Part of a small language model's weights: 11.1M parameters, rotary positions.
Each number is 128 + 24 x the weight over the matrix's rms, rounded and kept within 0 to 255. Layers, rows and columns count from 0.

# layer 8 MLP down (transposed), 1024x256, rms 0.0274, rows 677-701, columns 192-255
[[132  96 126 147  99 138 132 152 117 132 146 117 103 147 142 113 130 178 148 140 153 102 152 114 154 106 133 148 106  96 159 112 101 104 105 103 143 119 156 125 158 141 104 159  86 139 100 134 134 166 144 130 125 114 124 134 155 167 134 162  82 149 145 110]
 [144 121  97 140  95 132 153 151 137 107 135  98 115 104 135 150  98 149 151 161 115 116 134 101 138 135 101 150 119 147 135 147 138 123 112 145 105 117 118 140 156 152 123 132  97 139 138 114 137 200 141 128 120 129 166 125  85 160 180 102 125 114 140 120]
 [142 127 115 152 113 114 120 101  91  90 136 163 112 128 106 135 148 102 167 137 138 113 130 140  84 131 171 114 115 129  95 148 108 156 173 106 128  91 127 136 189 146 149 100 136 144 174 122 160  81 151 135 130 128 108 170 144 121 112 113 133 134  98 116]
 [207 133  98 113 147  98 108 146 121 118 138 111 180 172 109 138 157 153 142 118  81 107 119 135 125 138 116 115 113 105 181 125  91 115  89 154  93 166 135 157 133 136  74 121 119 148 154 179 126 125 125 113 101 114 183 120  84 110 119 105 136 149 124 101]
 [110 121 124 125 144 156 169 143 155 140 131 112 105 108 153 151 123 149  97 135 123 136 156 173  73 144 138 130 120 108  88 131 130 167 158 160 129 153 134 152 111 156 131 137  97 157 147 122  60 102 149 153 116 169  97 148 118 147 112 150  93 142  83 101]
 [137 146 146 112 141 155 141 147 113  87 134 150 104 147 101 118 108 122 143 105  94  99 121 145 141 113 132 134  97 156 195 135 103 153 134 104 136 107 143 141 145 137 133 107  77 135  88 123 140 140 143 108 110 101 173 145 135 151 108 161 121 133 118 132]
 [131 108  88 146 121 136 132 154 118 123 114 122 122 142 162 127 116 166 197 105 102 109 125 151 131 129 112 127 141 143 168 119 104 108 122 160 119 128 122 159  93  89 116 120 110  79 148 151 162 128 114 137 101 136 113 139  95 118 181 147 124 143 109 113]
 [129 130 126 119 139 114 193 158 101 124 133 151 115 170 125 111 156 144 141 113 145 168 151 114 131 103 160 135 128  97 102 134 138  82 132 134 115 143 117 167 135 129 125 124 121 129 153 103 135 140 154 149 105 147  40 104 136 156 147 114 202 138 113 159]
 [145 146 119  96 168 141  96  96 115 127  96  88 128 111 129 112 125 159 127 149 103 107 135 137 119 154 115 156 161 133 138 151 146 100 116  93 116 105 134 119 122 110 134 103 149 164 161 149 105 158 133 145 126 148 124 115 127 158 100 126 128  79 183 164]
 [137 141 138 133 138 113 148 118 117 104 172 120 123 156 137 128 143 159 131 125 135  97  92 158 117 126 135 138 128  94 137 142 139 133 103 145 122 122 108 103 155 110 158 111 128 147 133 158 152 143 143 128 133 136  95 113  73 125 111 134  96 108 136 129]
 [ 97 136 162 136 157 174 118 122  97 165 101 110  82 174 143 128 141 141 105 134 152 130 102 142 127  99 108 133 117 139 135 127 160 140 128 102 150 139 118 153 172 147 121  83 134 128  82 153 162 172 174  58 157 104  94 113 102 124 127 124  86 101 165 133]
 [157  88 141 141 161 109 142 142 124 137 125  85 148 105  88 116 117 140 137 110  91 121  92 151 152 131 134 134 154 123 156 132 118 132 106 134 159  90 132 122 186 118 135 148 106 136 145 120 138 103 151 134 130 111 167 142 141 190  75  81 105 140 140 151]
 [148 144 160 154 153 152  61 145 119 110  92 114  79 117 102 139  91 134 146 138 113 132 152 141 135 152  86  99 115 133 138 137 114 127 137 152 140 125  91 139  99  82 114  77 149 152 124 140 138 117  93 113 135  60 167 141 163 136  87 123 169  68 143  94]
 [ 83 103 170 108 120 134 140 108 124  79 128 106 158 155  83 139  68  90 109 132 116 150 141  84 172  87 142 125 144 129 134 155 128 118 156 148 112 115 154 165 130 154 159 153 122 110 143 134 145 139 148 127 111  99 127 115 155 149 171 118 142 113 160 130]
 [138 125  98 126 155 162 148 111  91 165 118 158  83 135 146 142 161 129 115 114  98 115 144 137 134 100 103 109 102 142 122 158 109 133 117 153 133 126 187  75 132 193 153 137 116 101 151 112 101 191 123 121 115 122 111 131 161 159  96  67 126 127 136 126]
 [106 104 117 154 144 110  99  91 163 148 135  90 139 169 171  93 137  93  86 136 113 164 130 123 140 108 135 125 135 105 127 118  75 114 145 168 101 144 136 186 146 147  81  99 133 138 155 127 155 115 128 116 114 209 179 138 113  97 121 137 123 163 109 137]
 [ 98 138 137 147 118 129  93 100 113 140  99  94 165  93  90 179 144 108 151  94 127 163 114 144 125 126  95 107 104 137 151 133 136 141 113 151 124 135 126 130 109 161 153 129  88 130 138 164 146 129  81 128 126 168 132 132 102 119 150 157 143 148 123 147]
 [116 124 122 160 140 109 120 136 105 133 160 130 147 114 118  82 118 166 131 142 154 134 137 145 170 139 119  99 144 109  68 105 140 167 149 132 114 105 129 111 133 133 137 132  87 119  95 113 131 110 112 150 121 130 181 153 185 139 132 115 147 108 180 151]
 [ 85 163 112 105 110 104 131 105 144 119 142 119 113 117 148  95 118 104 111 107 142  88  89 128 147 138 142 109  95 128 140 173 114 165 166 118 148 131 136 109 164 127 165  91 151 142 143 177 124  93 146 121 102 128 141 142 117 118 185 140  98 123 124 121]
 [ 39 139 124  94 127 119 170 101 132  91 138 136 108 153 127 120 124 109 105 114 183 115  87 150 160 160 171 167 115 140 143 117  74 129 166 110  94 139 172 118 146 148 131 174 144 106  96 110 139 144 143 118 112 134 117 106 136 141 140 120  81 124 125 136]
 [125 113  97 121 142 158 130 106 147 140 168 140 120 152  96 161 123 129 154 113 158 114 126  96 120 148 111  96 105  68 125 146 200 112 130 107 123 112 131 117 186 144  91 163 179 134 117 147  75 167 170 129  91  99 121 161 133 127  95 138 170 119 153 120]
 [116  94 132 132 124 134 138 150 126 141 144 131 107 128 100 165 121 114 131 121 104 132  89 104 180  82 147 133 118 126 130 115 122 140 158 143 135  84 157 134 116 125 129 152  99 139 137  98 123 163 134 116 137  53 126 170 164 136  86 117  86 119 107 186]
 [102 118 120 160 113 155 150 113 162 139 166 125  76 127 144 124 108 102 122 156 103 142 131 128 109 123 127 151  92 138 114 122 123 123 104 149 100 136 115 136 127 114 108 129 150 122 119 111 110 104 118 131 128 108 187 121 144  89 137 123 152 166 150 180]
 [143 168 111 139  83 124 135 120 121 131 120  84 128 130 149 142 131 149 124 151 133 122  60 165 136 101 115 139 126 118 127 142 153 142 156 139 142 114 160 105  97  95 114  89 122 144 116 154 125 134 124 151 143 200 136 153 120 187 114 168 125 108 144 109]
 [103 189 145 157 126 127 130  73 126 143 163 144 119 110 101 106 134 137  93 141  98 145 170 118 126 137 146 143 129  83 127  98 117 130 158 160 145  44 148 167 125 143 120  98  92 131  95 183 135 166 115  93 129 122 140 117 101 162  97 128 151 118 126 157]]
# layer 8 MLP up, 1024x256, rms 0.109, rows 678-701, columns 192-255
[[204 199 145  96 132 108 144 103 178 185 140 120 139 122 102 146 143 115 125  83 139 174 129 113  91 124 110 108 143 147 158 118 123 127 114 174 163 161  96  67 134  98 106 103 154  89 129 143 103 102 112 138 150 128 123 112 143 105 122 123 102 108  95 127]
 [140 119 119 100 141 115 112 185 142 159 121 130 150 123 135 122 111 147 186 158 146 133 101 122 117 136 112 136 115 125 177 147 120 105 145 162 164 184 137 170 148  81  98 181  89 129  87 140 101 122  92 124 120 133 104  78 102 143 120 138 147 140 137 136]
 [ 99 135 124 118 128 162 152 122 123 139 114 175  80  92 109 128 115 159 108 101 168 146 135 113 176 104 144 167 141 140  75 102 130 160 178 108 165 109 138 133 126 132 164  78 164 140 151 100 120 119 117 133  93 138 120 171 157 114  99 141 155 149  97 129]
 [162  92 135  80 133 127 136 134  76 118 129 139 129 100 147 119 134 117 141  97 142  89 135 119 159  97 185 112 175 100 144 112 122 119 121 127 138 107 109  98 162 121 119 163 152 125 139 154 147 137 149 161 146 120 143 135 123 136  95 138 140 130 106 146]
 [105 117  65 145 122 103 140  83 147 144 128  73 155 141 154 113 147 129 147 148 156 152 168 118 113 133 144 137 131 116 105 103  96 123 112 126 155 137 103  87 116 176 134 121 160 122 145  96  80 135 109 144 154 157  77 105 169 132 154 106 150 135 142 148]
 [135 107 124  78 148 132 147 145 130 112 122 145 134 112  95 113 135  96 105 169 144 111 157  94 163 126 140 143 134 136 108 111 114 123 149  72 131 126 141 117 145 190 117 137 129 147 130  86 104 114 185  76 150 181 110 146 124 135 118 159 128 117 155 128]
 [132 142 143  93 102 127 103 122 134 116 137 159 110 118 132 160 115 157 126  98 124 134 159 116  88 165 107 177 116 131 149 132 144 154 140 138 102 142 158  96 114  89 137 139 117 105  86 184 103 131 115 122  95  99 183 150 154 150 122 103  77 188  86 152]
 [114 126 136 140 105 170 127 138 146 147 166 178 199 117 128 123 140 103 160 125 140 158 122 124 119 110 105 155  98 104 118 107 153 137 102 153 106 132 119 129 110  98 158 129 151 133 120 116 154 128  75 151 123 105 127 172 138  97 200 146 129 142 140 129]
 [159 128 140 181 111 165 115 130 147 163 109 179  83 136 133 132 150 175 167 147 127 138 128 114 153 108  98 134 136 165 143 137 110 103 151 170  78  98 188 104 124 118  78 143  82 133 118 136 122 123 131 156  68 108 164 144 170  94 113 133 132 109 162 136]
 [134 167 112 168  95 147  91  96  90  95 130  97 134 134 143 125 109 144 137 118 117 113 168 129 116  97 129 137 111 137 154 103 135 143  70  73 154 171 100 165 123 142 137 155  75 110  77 140 128 108 134 152 165  92 111 165 167 118 155 160 161  95 121 113]
 [ 86 167 147 120 110 181 114 135 135 124 100 128 136 136 170 142 147 153 139 152 164 137 133 169 122 115 156 103 115  99 104 109 106 145 115 126 118 140 129  76 126 149 131 138 129  53 117 151 147 141 150 108 139 166 100 120 132 116 168 144 186 110 116 154]
 [ 96 121 104 154  89 130 148  97 151 137 173 118 132 141 154 106 155 115 131 121 185  94 114 148 137 108 142 100 165  54 146 142 157 118 113 152 126 132 148 165 117 137 138 147 128 101 160 119 161 117 132 121 140 182 124 111 110 104 111 113  64 168 105 148]
 [131 137  82 152 143 103 161 141 122 125 162 161 137  99 159  99 101 150 141 143 163 153 137  98 123 146 120 102 147  83 147  96 123 115 151 136  96 109 128  62 126  95 118  80 114 124 112  99  67 112 105 126 130 129 152 119  91 123 129 131 125 154 136 120]
 [ 99 150 118 105 143 125 150 120 168  89 156 134 149 135 118 130 144 129 143 133 137 137 109 119 128 138 115 121  81 101 139  83 113 142 110 121 142 146  94 165 139  99 149  93 161 133  87 165 156  75 128 134 170 135 134 107 130  73 138 131 150 124 159 127]
 [142 113 134 124 128 149 131 128 106  89 135 129  94 128 132 177  81 156 141  94 173 120 168  88  96  80 131 129 154 177 147 133 153 139 152 149 142 141 116  98 100  84 153 146 116 112  95 154  89 118 134 166 143 105 130 147 161 144 138 100 152 127 155 124]
 [128 149 154  63 118  95 125 113 148 117 177 156 131 168 160 118  99 114 141 147 106 110 113  90 154 166 129 147 126 113 123 127 113 134 106 114 114 115 143 132 177  78  96 135 143 128 123  97  91 124 163 104 140 123 118 138 169 144  93 113  99 104 129  99]
 [103 155 137 115 138 117 145 147 142 127 132 134  75 105 148 128 188 115 144 111 140 118 125 116 157 140 161 162 151 151 160 130 100 127 118 116 128 105 159  99 115 122 136 117 138 151 125 104 101 125 146 137 120 101 114 156  88 116 163 138 111 169 107 127]
 [138 114 157 153 165 157 129 137 119 119 119 139 165 154 153 121 127 144 124 187 127 118 109 133 136 130  84 135 139 137 136 116  97 115 121 113 107 120 117 145 116 132 118 161 153 107 110  95 151 190 112 165 112 172 121  96 159 128 125 143 155 129 150 128]
 [ 73 140 137 125 129 105 111 165 151  87 128 126 129 120 113 161 154 161 121 115 116 116 178 122 115 161 117 115 141 170  81 130 157 123 127 165 123 153 115 136 146 120 131 131 127 162 143 123 135 150 106 128 117 138 138 130  99 127 133  87 173 100 101 172]
 [132 164 156 155 106 111 116 132 123 129 150 155 115 140 150 124 113 130 124 153 154 128 176 145 116 116 145 144 104 130 122 121 110 138 143 117 111 123 138 151 123 118 141  95 114 135 121  90 176 131  80 151 183 151 105 136 112 168 100 133 106 127  96 113]
 [129 163 151 137 110 113 152  92 131 127 140 114 128 106 136 120 128 144 102 116 110 135 128 107 122 129 148 114 145 118 123 158 155 128 144 130  99 135 135 143 171 133 141  98 136 109 118 129 127 107 122 110 124 148 142 126 118 164 120 126 122 148 163 109]
 [153 115 145 105 165 123 111 126  80 100  84 161 149 108  86 100 165 154 117 134 116 125 174 123 112 119 125 149 126 124 110 105 133 116 115 148 156 133 121 119 125 149 156 112  96 144 134 152 149 112 138 114 115 144  75 168 101 107 101 157 121 133 150 140]
 [117  66 158 131 119 135 109 122 111 142 103  99 139  90 100 117 176  85 118 127  98 154 165 128 132 111 127 118  86 134 168 120 112 125 111 135 113 145 142 126 162 185 148 129 123 106 166 129 135 147 115 132  86  96 116 112 143 136 128  72 149 103 141 132]
 [ 88  77 103 127 149 155 156 151  85  97 100  95 172 159 134 132 122 150 164 122 120 112 140 111 132  95 156 135 133 223 106 141 120 116 100 134 112 161 120  91 141 141 138 127 166 134 127 108 129 110 166 156  97 102 107 115 167 100 125 127  91  88 126 111]]